Weights of a small GPT-style language model, trained from scratch on English Wikipedia.
Architecture: learned positions, no biases in attention or MLP.
Training: 83M tokens, 2528 steps.
Each number is 128 + 24 x the weight over its row's rms, rounded and kept within 0 to 255. Layers, rows and columns count from 0. The size above them is the row's rms in percent of the matrix's.

# layer 4 attention query, 128x128, rms 0.249, rows 68-94, columns 0-127
size [106 104  94  90  96 108 104 124  94  97  99 100  91  92 109  86 101 109 103 112  87  99 107 102 105  89 106]
[[126 172 103 162 129 107 191 163 138 117 112 101  90 150 108 174  92 124 142 182 142 149 127 142  95 136 136 123 112 139 105  91  86 108 131 122 123 112 108 145 139 141 142 100 131 188 157 168 103 118 114 127 101 135 127 148 127 127 122 108 107 117 103 123 142 103 125 137 169 157  90 135 138 153 134 136 154 143 169 146 129 133 131 117 124  99 123 147 129  83  82 131 130 155 120 178 166 154 111 145 117  93 122 150 138 166 100 134 128 113  81 134 145 131 115 108 107 142 128 124 178 161 142 156 140 115 146 173]
 [136  75 133 154 132 161 146 124 137 113 139 154  83 132 145 138 118 148 109 165 104 145 155 124 124 135 114 100 199 127 116 119  95 135 171 157 149 150 119 107 195  85 113 132  93 119 141 141  89 125 158 148 111 143 145 129 141 124  77 124 114  91 166 134 115 137 127 165 134 114 123 118 118 174 136 127 124 157 117 137 129  78 101 161 117 131  97 133 147 136 125  94 139  81 149 121 117 103 151 198 134  85 129  82 103 113 138 118 133 111 127 121 132 100 139 155 114 122 129 129 126  87 122 161 148 126 116 146]
 [ 91 135 119 143 128  83 140 170 125 128 132 169 121 171 127 108 103 134 149 132 145 162 129  85 143 146 187 115 168 131 143 113  92 149  93 134 126 127 128 153 142 141 149 127  78 104  99 132 132 146 149 113  93 121 143 141 134 130 119  97 123  99 160  93 133 140 206 111  86 130 120 128 147  87 164 128 153 162 121 129 131 121 173 142 146  85 136  93 151 124  85 160 147 143  87 135 106 118 166 175 153 117 136 127 157 140  97 166 129 112 123 107 100 128 132 136 134 119 110 159 112 123 150 131 149 120 151 136]
 [114 106 105 182 130 150 167 173 145 103 115 150 130 155 133 104 143  86 122 156 149 143 105 109 142 118 156 112 120 135 105 121 111 154 181 141  96 128 182 121 106  83 124 130 135 116 126 103 134 174 116 167 123 113  90 169 117 122 164 109 103 130  97 162 115  97 112 111 120 112 148 145 139 191 149 144 143 137 130  89 167 109 107 118 136 144 105 100 144 140 152 128 169 101 113 140 107 143 131 137 117  79 138 132 126 152 130 145 168 125 131 130 113  85 119 110 101 107  99  80  87 144 138 103 127 146 140 127]
 [117  91 136 123 185 114 143  77 114 139 122 126 112 127 136 134  89 116 117 112 115 129 136 116 128 135 104 183 103 137 153 127 128  95 109  92 145  69 117 136 122 127 162  97 133 149  79 116 156 108 149 183 123 118 134 134  91 160 108  86 132 154 106 103 131 133 102 160 102 114 155 105 173 117  84 123 117 127  86 100 131 101 100 147 137  77 136 119 146 122 107 127 110  87 128 100 148  94  78 120 119 132 132 157 153 131 154 142 128 139 128 148 141 108 138 134 148  94 159 128  96 187 120 118 150 135 139 125]
 [152  91 129 123 122 126 126  88 147  99 104 119 154 121 110 114  90 107 136 133 112 123 103 136 125 119 125 154 127 166 171  90 145 124 165 121 118  90 115  90 123 127 108 131  94 149 146 140 125 148 133 127 137 149 137 155 120 155 119 156  46 122  87  86  57 107 116 177 124 154 139 102 103 131 152 150 130 126  87 132 114 154 131 122 112 114 133 112 112 161 152 148 138 106 129 107 107 145 104 117 147 135 132 123  92 134 101 161 158 128 113 120 115  91 158  95 172 145 144 118 102 129 108 128 190 164 132 159]
 [113 117 100  94 150 105  95 144 104  59 114 113 104 126 119 158 144 174 118 100 153 138 102 145 131 120 104 148 109 144 102 128 145 149 101 119 138 100 141 100 124  97 131 125 143 130 159 144 151 100 109 106 112 131 108 126 160 148 162 123 103  96 141 110 121 126 108 131 183 121  78 109 144 104 157 146 129 124 112 114  67 100 110 115 140 139 122 118 131 121  94 183 133 138  46 114 144 144 152 116 114 124 104 151 166 134 142 156 140 138 132 138 154 157 118 143 160 129 185 107 117 100 151 157 152 138 148 114]
 [156 102 160 147 161 149 122 122 109 137 107 140 139  88 118 141 135 150 103 144 158 145 158 156 128 134 113 109 128 161 126 145 163 155 119 107 191 106 135  84 138 136 159 142 120 158 131 119 177 122 106  88 130 110  79 103 141 101 133 141 133  36 132 126 115 130 124 153 144 165 124  92 161 140  82 119 103 131 150 113 184 139 143 141 130 136 144 124 158 152 139 140 137 163 125 116 157 144  83 105 156 100 117 127 108 120 125  98 146 162 110 131 119 118 144 136 145 129 118 139  79 146 132 111 100 125 162  97]
 [170  71 130 135 124 137 178 116 131 115 171 103 106 129 121 133 101 102  97 167 133 122 110 106 130 116  76 129 114 103 132 148 144 109 127 126 161  97 154 163 111 116 110 101 131 168 147  72 151 137 142 119 149 138 127 105 112 128 137 164 105 187  98 167 123 132 129 134 105 119 120  66 154 131 103 103 139 152 109 115 140 136 126 124 154 154 125 110 184 154 131 154 136 134 116 131  97 139 170 132 115 101 154 133 104 121 150 158 112 128 116  88 106 107 129 119 155 118 138 123  91 144 169 127 119  90  95 171]
 [130  85  90  83  82 141 158 179 132 185 152 140 107 142 108 133 163 106  95 126  82 143 113 130 106 120 132 124 119  91 143 113 102 113 171 153 134 150 115 145 157 124 125 119 134 157 141 106 145 125 165 125  96 130 137 170 117 123 103 121 148 133  99 150  99 142 111 142 128 112 134 122 145 101 103 142 143 128 127 122 151 116 130 114 157 119 125 107 134 123 179 124 143 171 129  77 113 114 117  74 156 166 145 125 129 127 150 102 158 159  75 156 137 168 137 155 109 170 121 148 134 136 151 106 151 145 175 146]
 [ 93 129  78 117 108 108 154 104 142 148  79 110 151 158 157 135 126 133 166 110 116  95 117 109 101  93 139 129 121 165 107  98 140 110 142 156 138  85 122 130  81 147 138 143  95 113 114 125  77 139 136 161  82 141 118 141 106 155 153 119 160 141  97 107  91 139 147 152 104 144 165 139 145 131 149 128 156 146 133 156  96  97 113 116 109 108 140 127 116  99 190  96 102 123 120 140 151 142  93 126 154 123 135 127 178 176  91 138 125 137 151 133 150 148 170 140 112 110 147  94 169 126 111 155 113 123 135 127]
 [147 138 102 139 112 144 120 119 150 104 139 127 103 124 186 125 187 128  91 136  98 159 144 141  90  70 128 108 146 121 135 150 145 125 120 142 150 121 142 107 150  90 144 135 118 159 178  88  92 120 153 109 123 118 102 134 115 136 113 120 136 152 171  84  90 142 120 147  93 108  75 142 117 134 134 135 112 132 104 145 130 113 131 118 140 127 127  71 109 111 106  88 105 175 138 142 153 127 137 154 121 146 139  97 131 123 162 125 137  92 138 140 116 153 160  71 161 104 184 139 114 139 103 140 135  97 150 117]
 [ 96 107  84  85 142 151 131 132 123 153 132 115 133 113 116 163 153 144 134 140 104 183 172 136 122  86 121 134 172  82 130 130 161 115 118 127 113 138 121  94 114 146  98  83 122 150 172 144 142 149 110 155 136 105 152 125 129 110 111 101 150 101 142 119 117 104 161 107 177 125 108 145 139 112 127 155 108 137 157  99 113 139 168 102 168 143 110 151 115 140 101 145 147 141 131  69 144  99 145 130 129 109  99 139 130 122 131  63  75 142 127  90 168 126 108 137 122 120 118 161 135 105 117 143 112  96 166 107]
 [ 84 128  99 137  96 160 104  99 150  63 107  89  78 108 161 142 157 153 123 140 113 141 121 118 122 151 131 137 147 133 136 117 115 143 117  93 151 104 106 109 125  90 111 126 122 121 149 162 126 166 105 164 126 146 103 142 104 113 121 141 138 115 157 146 119 136 120 146 100  67  96 148 141 127 138 154 126  90 102 116  88 112 165 129 121 157 152 116  73 108 159 118  92 137 152 129 132 152 151 156 137 132 105 133 167  95 123  88 132 141 184 166 157 141 160 121 138 162 120 123 124 148 121 116 105 150 164 129]
 [110 136 135  98  79 125 129 153 146 148 176 145 144  94 131 144 161  98 118 165 166 140 128 183 139 127  82 100 107 124 149 149 106 118 162 151 138 140 137 136 131 114  91 157 139 118 125 129 101  77 154 114  95 149 140 124 143  92  95  98 138 138 160 130 107 113 140 102 127 138 109 161 156 119 141 109 141 164 119 142 137 187 139 154 128 131 104  78 109 131 104 125 106 181 150  99 144 145 141 158 118 149 103 144 113 145 121 123 122  89 118 163 103 162 123 105 165 119 101 153 134 136 135 133 142 108  61 130]
 [132 128 123 147 173 131  97 107 134 133 104 115 164 153 145 156  98 131 124 162  97 131  91 131 158 142 137 163  71 106  96 116 132 133 113 137 127 139 121  81 134 120 127 126 141 121 174  99 113 175 214 106 127 129 161 135 131 125 139 129 143 110 133 145 101 154 104 179 125 112 101 109  77 127 117 133 140 123 112  69 150 127 133 134 145 138 164 111 170 117 153 146 154 111 125 137 113 129 132 113 114 166 164 147  77 117 120 131 145  83 121 111 121  98  75 119  99 135 103 117 144 140 132 132 118 100 109 103]
 [103 120  94 108 122  68  96 145 150 140 126 133 127 146 154 115 158 106  85 118 115 119 117 155 118 156 123 105  97 149 128 129 148 131 144 103 121 112  90  78 116 110 138 159 148 161 128 157 112 112  83 130 144 158 116 164  97 153 149  96  95 140 107 101 145 161 132  98  66 138 154 154 154 136 163 124 137 163 114  96 128  84 100 138  95 168 118 115 121 137 147 116  81 101 115  92 113 141 138 116 130 114 157 146 109 136 138 107  99 143 105 163 144 143 132 127  97 131  91 126 120 144 164 103 117 183 138 143]
 [185 114  97 144 131 127 132 120 114 135 172  99 154  87 148 129 116 116  97 204 155 135 136 107 121 168 123 121 142 115 130 162 134 133 153  89 101 141 144 126 162  94 127  98 122 144 111 137 158 126  71  59 110 101 132  98 155 103 111 109 134 121 149 122 137 103 131 144 173 118 113 131 137 133 114 127 123  97 162 109 166 123 108 106 105 147  69 138 121 125 163 171 108 137 126 112 116 162 160  94 117  92 156  90 110 131 146 124 115 156 120 131 114 103 153 124 129 124  97 112 118 139 131 158 159 116 146 121]
 [109 118 163 122 112 118 119 111 127  93 102 139 127 137 135 154  98 122 139 129 110 148 171 135 149 112  94 127 127 113 157  48 156 110 103 108 106 161 112 126  97  81 111 135  97 104 132 151 127 156  96 131 128 126 121 155  65 160  76 108 115 130 143  79 161 142 146 106  92 130 119 144 125 140 117  89 136  99 142 132 104 126 135 143 145  57 122 117 120 118  96 117 139 108 128  82 120 148 119 113 132 132 130 144 152 131 101 177 138 112 145 155 153 110 158 137 128 127 100 161 121 157 160 107 143 161  86 138]
 [149 166 120 133 135 166  97 134 117 135 111 127 144 154 136 156  83 117 139 184 133 126 137 115 115 156 139 165 152 103  93 116 112  98 135 144 135 146 152 100 115 135 134 144 203 125 152 131 174 133 130  99 152 109  99 116  77 140  77 133 142 107 130 159 147 154  98 111 118  91 126 113 147 151 125 131 190 146 119 121 126 176  88 142 125  99 111 110 137 143 130  87 137 130 141 136 156  85 141  95 139 129 106 101  98 121  99 111 141 101 145 147 150 153 107 123 142  75 124 117 121  92 102 108  96 123 145 122]
 [183  85 122 133 123 139 116 140 170  87  93 106 101 122  99 127 123 104 108 112 150 122 139 150 191 127 142  82 110 122 150  91 127 112 159 137 133 126 109 121 108 142 135 135 154 117 121 151 160 110 112 114  91 125 113 143 138 142 143 131  65 129 128 177 149 140  97 104 126 142 150 132 101  99  79 133 151 117 110  88 133 110 154 123 117 137 123 107 149 102 140 136  96 127 152  98 135 172  84  98 113 169 173 142 152 145 151 144 116 113 121 154  96 151 107 125 155 132 167 144 111 119 153  87 158 151  95 139]
 [ 98 151 155 132 156 122 118 112 114 137 145 132 191 142 109 158 132 157 128 114 124 119 146 174 120 108 106 153 145 111 153 103 133 100 137 118 162 114 119  88 106 148 109 104 145  69 128 127 148 137 170 153  99 130 123 137 124 121 153 122 132 126 116 123 145 112 133  96 152 141 155 119 145 103 128 128 163 130 126 119  92  99 171 116 120 160 172 126 148 129 126 114  89 120 113 111 122 157 145  90 167  84 130 134 132 110  55 177  94 172 160 126 155 115 127 123 116 116 149  94  65 128  97 152 127  96 120 124]
 [147 118 108 115 166 168 102 134 124 128 147 160 127 200 108 120 127 110 145 103 134 118  98 145 140  73 126 149 133 161 154  93 119 157 135 131 139 118 131 114 149 130 186 112 167 137 153 172  95 151 129 119 121 148 173 125 138 125 130 114 166 129 109 144 143 122 139  95 145 136 161 116 155 107 129 104 108 148 103 175  82 171 129 157 146 102 125 112 103  82 123 141 162  95 121 125 154 131 108 138 165 134 142 114 152 149  57 119 118 128 138 150 132 115 148 117 124  95 160 147 124 128 144 121  95 145 104 166]
 [146 126 161 120 128 135 110 123 126 134 131 126 134 148 134 108 130 153 113 139 127 144 171 157 127 127 131 117 143 117 105 108 130 103 101 125 168 109 132 138 145 146 120  98 123 128 143  44 132 113 177 157 113 169  92 144  88  96  81  93 145 128 146 125 128  81 130 164 111  87 152 152 132 143 139 121 167  86 154 104 110 111 181 106 139 118 127 132 118 133 111 100 172 136 107 168 108 132 124 164 154 136 105  98 155 142 137 124 113 165 160 115 112 133 130 137 162 189 120 155  96 127  99  91 113 150 126 158]
 [169 140  89 122  88 152 129 144 126 149 108 117 149 128 150 110 130  94 120 118 132 119 126 119 111 155 100 138 121 159 118  92 108 136 160 132  96 141 125 142  91  77  76 160  95 120 116 186 127 113 128  87 128 100 147 110 142  90 100 167 120 112 122  83 150 162 110 115 108 151 148 136 147 174 140 157 105 167 112 135 120 148 121 121 143 121  90  95 120 109  98 151 130 160 127 125 170 136 129 154 131 167 196 141  70  94 109 138 130 133 115 102 138 121 124 149 137  97 101 143 110 111 153 148 138 134 141 131]
 [146 129  99 140 131 108 141 195 106 117 105 141 103 105 128 122 151 148 146 119 128 152 124 114 149 121 125 126 122 150 122 105 160 122 131 122 125 111 114 118 171  60 104 157 129  78 122 144 123 147 136 127 157 131 110  82 142 130 132 138 120 124 162 158 103  67 115  95 136 141 103 137  86 135 157 116  97 152 108 119 119 112 130 171 157 107 130 116 130  96 133 127 164 136 121 161 148 186 139 128 113  93 102 117 113 157 110 129  99 109 111 159 140 115 114 141 103  92 145 143 121 114 191  97 120 178 151  76]
 [116 139 167 153 126 125  82  94 119 120 135 155 121 146 154 149 101 151 123 106 112 160 105 129 106 118 145 122 108 147 112 132 197  84 107 131 140 138 120 136 123 137 136 129 121 102 117  99  84 139 167 162 132 115 123 108 115 135 164 123 148 127 154 100  79 109 116 145 144 118  78 127 136  93 148 117  90 156 156 110 174  47 131 146 104 126 142 142 136 103 153 119 121 109  87 155 132  74 169 108 147  96 120 138 105 143 125 138  97 132 138 141 121 115 149 151 143 129 137  93 138 117 163 106 105 168 157 145]]
# layer 4 attention key, 128x128, rms 0.236, rows 68-94, columns 0-127
size [105  97  97 100  97 109 107 105 100  91  90  95  96 101 103  84  98 100  94 107  84 100  93 104  91  86 100]
[[117  94 101 155 116 136 160 126 101  95 137 134 158 140 100 153 122  80 133 110 147 131 118 124 165 134 147 113 125 135 122  99 124 119 101 156 165 112 137 125 122 134  89  97 125  97 152 170 111 115 177 149 118 138 121  99 109 128 115  95 126  99 120 116 149 125 157 109  95  59 107 149 134  89 141  99 144 158 109  92 153 114  96 147 139 133 152 147 118 115 120 103 161 131 104 119  88  80  89 145 120  96 114 126 108 137 121 128 159  77  98  59 122 110 138 155 153 143  96 171 114 132 153 108 130 144 147 127]
 [149 152 109 107 129 174 110 132 133 118 155 157 108 147 131  91 139 126 157 103 148 139 113 122 131 124 192 150 163 133 109 120 136 130  70 116 118 149 115 107 164 140 101 116 119 141 113 148 117 150 143 125 128 149 171 125 151 137 131 126 164 119 179 129 157 114 143  85 138  82 104 135 148 119 117 137 174 135 118 148  96 111 133 169 150  85 150 122  96 137 144 102 118 153 130 120 137 110 160 157 186 181 145  75 123 120 144 135 135  68 153 106 156 125  85 113 138 135 136 115 119 112  96 123 130 110 115 163]
 [120 140 101  71 122 127  83 115  99 114 122 160 179 107 132 119  82 127  74 120 111 121 146 138 119  94 160  96 133 141 128 137 161 106 100 139  90  97 123 121 124 118  99 103 103 122 153 110 115  73 125 157 117 153 132 119 103 150 103 124 170 150 160 114 117 118 132 140 172 139 123 141 143 133 125 124 148 155 128 129 147 142 116  98 140 127  88 111  78 104 109 114 125 112 129 154 130 112 144 115 142 149 137 132 125 137  87 135 157 166 120 149 121 192 151 137  87 131 134 163 129 146  76 107  89 153 180 136]
 [133  92 109 130 105 126 154 149 114 172 170 125 149  99 156 149 105 108  83 103 166 113 160 124 162 143 138 103  88 140 154 108 132 109 103 137 105 100 135 125 161 107 121 139 132 148 174  79 107 122 112 127 140 127 105 140 147 132 101  86 135 107 129 170 131 122 156 157 133 164 166 102 116 130 123 119 108 124 120  96 130  81 112 147  96 105 106 172 106 155 109 128 125 172 138 131 122 107 131 171  78 130 112  75 122 138 145 126 125 105 129 162 142 123 133 147 165 122 125 147 102 163 154 139 188 123 103 122]
 [ 83 107 141 135 148 138  68 148 144 143 135 120 121 153 107 107 156 110  83 123 109 131 101  87  95 100 162 129  92 108 126 116 113 150 110 126 122 134 118 163 150 164 100 127 219 125  94 126 107 119 119  87  99 128 161 117 132 100  98 139 114 132 110 115 133  97 154  94 138 114 130  99 141 117 154 157 114  91 117 121 132 129 139 106 101 103 134 126 147 134 151 113 141  99 139 121 106  99 146 163 107 130  79 144 115 158 150 120 133 125 157 131 126 153  67 115 104 159 113 162 103 142 101 134 100 153 118  91]
 [143  94 143  83 124 119 143 121 119 136 173 145  93 161 151 166 128 124  95  81 124 123  54 161 135 146 102  94 115 158 121 138 112 115 113 144 139 141 136 125  92 152 121 111 117 158 141 120 136 122 177  98 188 111 120 159 110 107 161 146  91 171 127 109 151 141 154 113 121 123 103 168 126 110 129  90 117 146 133 115 130 116  97  88 135  97 152  67 110 134 130 145 121 156 149 129 136 135 133 102  76 128 149 137 117  99 134 104 113 142 108 137  74 162 107 138 136 112 110  93 100 113 120 149 140 117 129 134]
 [135 170 179 123 135 138  77 140 152 118 126 119 113  79 131 140 136 137  89 135 131 145 117 125 130 144 138 161  76 139 161 150 159 146 127  91 139 121  97 126 146 125 133 124 114 125  71 162 143 140 138  87 129 144 131 123 113 158 157 116 157  88 103 168 152 136  90 143 135 140 121 101 138 111 132 137 116 180 115 105 149 122  94 122  98 140 106 155 132 127 120 105 135 119 127 148 132 131 160 131 106 136 139 125 120 161 135  79 100 146 119 138 137 122 118 157  69  86 140 143 176 131  71 115 116 159 168  77]
 [123 136 120 147 154 147 116 184 149 176 133 103 137 122 108 172 177 106 138 140 117 117  90 134  91 114 123 175  80 118 130 129 140  80 155  96  77 103 115 144 120 132 109 119 180  98  80 131 128 116 110 143  99 112 159 133 122 139 176 138 159 144  78 116 155 122 143  89 138 108 102 133 152 161 146 133  89 136 114 170 146 130 144 119 106 121 125 137 135  95 128 136 100 106  85 121  93 112 147 126 128 130 164 139 137 131 112 116 104  94 118 149 101 133 107 174  91 122 117 132 156 125 112 131 132  99 118 103]
 [123 129 103 162 140 151 123 173 140 109 104 111 113 139 137 154 152 138  89 150 102 154 108 166 122  84 180 107 151 109 122 159 118 133 131 138 143 132 122 143 154 116 108 122 153 156 128  95 135 129 157 138 136 144 139 136 129 154 146 113 130 107 144 147 115  94 137 137 113 166 134  81  79 115 164 153  77 150  96 154 121 132 135 148 111 119 114 158 122 153 127 100 163 165 128 124 158  76 181 182 100 146 104 117 128  88 155 141  96 134 122 148  79 121 138 155 122 108 154 155 154  93 120 151 118 109 159  99]
 [121  84 151 196 146 157 107  92 162 132 114 131 102 169 106 153 150 143 122 142 122 130 146 178 120 133 116 112 125 131 142  88 130 160 135 153 166 159 146 128 152 140 127 142 134 133 138 150 130 118 130 121 154 103 155 133 148 154  74 140 153 145 119 123 145 144 182 102  82 110  74 113 109 179 143 115 151 154  98 128  89 157 157 112 136 109 119 106 125 119 137 131 163 107 117 160 110 148  90 123 140 141 137 147 124 131 126 105  96 129 117 182  98 151 130 122 185 129  96 119 126 146 163 119 135 142 169 122]
 [116  97 134 109 128 157 103  97  98 186 145 106 132  93 102 185 129 145  92 108 107  93 117 131 144 180 117 108 146 114 112  92 122 168 137 156 127 119 116 126 143 121 158 127 146  71 178  84 126 158 148  60 142 130 140 127 149 111 170 145 160 117 103 146 130 140 128 150 139 103 123 165  82 127 113 133 114  76 151 122 125 109 164 114 111 151 129 136 127 158 129 116  93 130 197 102 137 147 123 134 115 119 101 133 108 148 101  98 135  95 147  86 125 123 134 113 137 115 131 134 129 126 129 121 141 134 128 129]
 [155 146 114 137 122 114  76  95 111 104 127 147 113 137 145 124 169 129 109 108 183 112 118 127 105 110 140 109 126 155 158 147 114 163  74 121 166 110 108 103  96 110 145 141 158 132 118 141 129 138 147 132 104 124 113 121 116  94 146 149 126 112 157 104  93 152 137 156 136 115 132 162 115 153 100  57  86  86 147  91 103 108 154 122 146 127 127  87 151 157 166  91 120 148  91 128 107 126 123 125 148 169 121 145 167 106  98 141 150 103  97 155 149 151  69 132 150 123 134 128 123 152 148 125 142  93 138 142]
 [127 131 127 121  74 169 150 100 140 117  85 128 150  80  97 120 113 177  92 131 143 123 122  94  94 112 156 157 133 141 132 135 123 116 125 110 121 121 125 124 144  89 209 133 139 136 108 141 153 138 158 142 123 143 127 103 136 144 118 127 146 108 150 103  97 106 138 130 113  82  88 165 140 159 146 109 129 128 127 171 132 127 136 129  99 119 115 145 159 121 108  76 121 146  94 151 126 101 137 113 142 109 155 143  59 134 127  95 121 160 146 131 146 150 155 112 114 121 141  83 171 134  74 134 118 143 137  96]
 [134 174 122 117 113  99 129 141 133  82 120 119 158 112 147  99 136 109 142 105 167 116 120 139  83 159 159 119 145 130 143 142 160  95 116 139 136 125 137 121 110 154 181 147 130 127 117 164 154 124 135  88 118 129 150 145 120 128 133 134 146  77 148 127 100 110 113  94 129 136 127 112 118 129 140 120 136  95 155 137 108  76 155 109 116 169 128 128 130 142 179 144  86 144 132 106 131 109 165  75 138 140 137 108 108 147 141 149 145 105 155 154 133 111 123  84  98 120 117 131  68 112 106 145 112 185 197  94]
 [121 132 110 109 102  97 141 106 146 100  59 123 117 142 173 100 139 149 149 128 149 104 115 122 127 109 136 174 162 157 132 135 103 135 128 128 154 138 149 120 134 122 114 142 137  90 115 147  80 153 136 114 101 113 133 126 153 156 128 150 123 137 153 145  97 143 147 111 102 136 152  65  83 166 160 123 106 158  89 159 159  96 105 131 107 148 171 101 102 102 134 127 146 114 133 134 108  80 132 138 135 122 147 164 153 143 144 143 141  94 117 169 123 124 152 119 129 141 158 150 125  87 125 115 122 112 159 201]
 [111 129 140 109 116 155 149 117 136 130  99 130 124 125 112 118 157 110 157 116  66 112 155 106 132 128  88 148 133 119 149  85 124  91 147  99 133 102  81 142 107 109 137 158  94 111 117 199 127 110 117 130 116 107  97 143 119 124 103 128 134 117 145 105 163 114 128 109 147 115 164  94 163 163  97 132 105 100 113 177 109  78 157 138 171 107 139 129 102 121  99 117 132 162 128 147 169 143 141 172 125 126 125 101 129  87 130  87 156 128  80 129 146  98 115 166 110 129 128 150 157 149  81 121 130 129 114 123]
 [102 151 185 109 162 138 104 149 125 127 173 126 116 134 138 110 117 141 130 135 130 120 140 158 131 180 151 136 155  80 129 137 135 102 121 165 136 165 135 149 109 133 115  97 155 138  94 125  96 149 111  93 118  92 116 138 161 114 149 170 133 153 148 129 149 129 137 133 176 131 117  56 122 120 114 155 138 137 137 140 122  81 125 139 108 136 113 132 171 109 132 163 116 141 105 116  91 105 101  86 164  94 104 137 132 108 134 149 130 146  71 125  76  99 142 129  98 147 114 129  84 153 137 100 135 156 126  94]
 [132 145 118 156 112  80 177 185 171 136 112 138 139 128  99 136 114 128 115 133 174  95 113 174 159 126 149 125 156 143  98 165 128 127 161 138 110 146 133 103 124 116 121 104 142 129 100 124 129 132 144 125  89 136 135 151 133 131 105 117 131 150  83 156 119 104 141  83 129 171 173 149 133 134 111  99 132 158 129 139 122 149  38 161 135 120 125 106 155  95 135 110 135 113 126 133 122 149  88  98 119 115 133 161 140 136  85 138 123 114  92  82 154 137 134 111 129 112 107  98 168 132 115 114 124 128 110 176]
 [ 94 123 111  77 124  81 126 129 146 115 150 173 176 143 107 116 124 178 123 110 137  90 146 154 113 130 124 148 102 149  97 125 146 112 147 108 114 112 161 133  97 134 124 141 115 109 100 130 113 147 108 123 150  93 106 126  85 112 127 113 125 155 140 115 118 109 147 123 171  75 107 121 138 144 156 139 151 137 112 175 119 156 107 108 119 134 145  97 111 138 144 157 181 159 129 144 132 166  85 116 136 159 102  97 130 111 132 139 117 153 126 118 117 116  87 133 110 195 134 132  93 133  86  68 138 149 154 140]
 [152 126 127 164 123 131 114 147 170 130 109 152 124 153 129 130 100 113 125 145 141 120 165 104 128  97 139 123 153 134 100 100 140 129 125 107 107 170 110 124 145 120 107 130 112 137 124 109 130 140 140 169 152 118 121  90 140 149 153 134 121  95 119  81 177 116 105  89 151 138 121 162 120  52  96 124 109  99 156 134 115  93 142 125  62 156 161 136  99 170 137 129 149 129 127 117 107 115 113 148 169 161 117 128 138 140 134 133 133  81 123 150 113  71 152 153 131 113  63 136  92 158 161 107 113 124 113 104]
 [115  99 138 164  88 156 138 109  95 101 157 100 129 112 117 142 131 120 135 113  93 103  98 113 155 139  67 150 156  80 141 126 125 102 138 149 164 126 144 106  98 141  65 157  72 186 133 124 117 155  94 140 112 136 158 110 103 123 148 122  90 169 143 129 128 117  77 123  99 107 109  79 143 150  93 120 126 120  85 154 146 124 146 164 133 142 126 149 113 136 142 123 139 126 115 158 142 124 133 100 109 120 149  95 106  99 144 159 139 110 104 159 120 116 118 155 101 131 139 139  86 123 115 103 149 131 155 128]
 [117  87 147 122 119 119 136 137 119 143 155 128 133 112 163 112 144 134 125 143 131  81 138 137 167 104  96 140 137 172 109  97 131 109 131 133 118 132 102 133 121 128 153 162  99 100 126 118 127  92 109 139 154 104 144 111 117 150 187 112 122 174 112 130 143 132  81 101  79 117 140 170 121  86 117 129 142 134 163 105 178 124 120 113 159 165 124  84 112 129 148 111 124 123 141  83 164 123 125 101  92  82 109 141 141 140 172 129  97 136  92 154  80  86 150 141 154 125 153  86 117 155 113 133 130 124 104 165]
 [157 136 135 136 120 116 111 140 127 115 126 120 103  89 116 178 131 148  68 141 125  81 156 131 106 109 130 133  73 124 110 125 111 135 143  95 121 102 195 178 151 144 149 104 112 146 130 112 125 149 138 142 131 122 162 125  98 164 123 156 105 122 133 133 146 140 137 137 168 124  65 108 100 134 151 125 119 122 142 129 149 129 137 120 124 141 143  84  92  71  98  95 109 148 137 115 153 106 165 158 142 117 165 158 147 128  98 171 106 115 155 145 128 125  92 181 120 117 147 116  82 107 143 121 149 142 107 118]
 [107  93 144 138  99 118  93 123 120 151 157 147 143 138 126  77 148 126 128 109  99 131 108 149 109 129 158  72 110 148 132  92 140 141 139 152 168 155 124 104 107  83 139 131  80 126 129 157 124  89 128 168  87  69 119 115 133 154 123 105 132 141  72  95 141 176 133 135 123 133 166 145 165 126 153 153 104 155 133 109  91 157 105 101 113 115 142  94  85 110 123 143 171 117 134 121 119 132 142 133 115 149 138 139 139 130  91 198 126 126 122 172 111 147 161 143 131 136 101 135 112 128 106 144 151 133 120 127]
 [186 159  82 102 127 121 137 146 137 155 120 135 157 124 131 152  93 115 146 109 151 109 143  93 112 110 124 149 160 148  93 141 135 164 133 138 129 101 103  89 118 132 141 126  68 115 131 167  57 160  98 130 181 167 127 154 108 157 117 156 104 101 184 118 126  79 109 129 114 170 130 133  72 127 111  95 113 110 145 144 150 103  95 146 131 137 137 128 102 122 140 120 149 112 136 144 132 143 132 143 146  91 144 138 124 124  82 150 127 151 110 137  89 138 122 153 119 122 120  98 120 123 115 157 149 149 109 142]
 [131 168 107 147 148 183  99 126 146  96 140 153 137 131 142 124  99 155 117 122 158 124 145 127 110 140 140 161  82 175 159 180 154 122 108 183  63 124 127 145 115 112  99 121 113 134 115 143 173 144  96 124 124 119 149 128  78 127 163 117 142  71 115 158 123 169 133 130 144 122 134  88  80 130 149 144 107 120  88 156 144 108  89 111 120 118 107 138 143 109 130 135 147 146  84 110 126  97 133 129 153 137 145 121  99 125 131  98 151  75 133 114 143 138 124 164 130 129 126 121 147 134 167 152 147 140 107 105]
 [138 115 117 157 102 136 138 153 121 125 174 137 102 149 133 124 158 142 130 141 162 129 132 119 151 147  99 130  89 135 149 142 173 141 108 107  97 118  89 107 140 142 135 135 143 138 111 138 134  90  96 120 130 116 123 108 143  65 127 137 165 150 144 126 130 167  86 139 156 117 131 150 165 140 126  94 135 128 124 128 130 147 137 129 158 167  88 135 152 115  86 152 136 140 112  86 144 161 146 151 106 173 131 148 100 128 138 133  87 134  79  81 145 121  85 113 106 177 150  70 150 120 101 131  87 120 163  91]]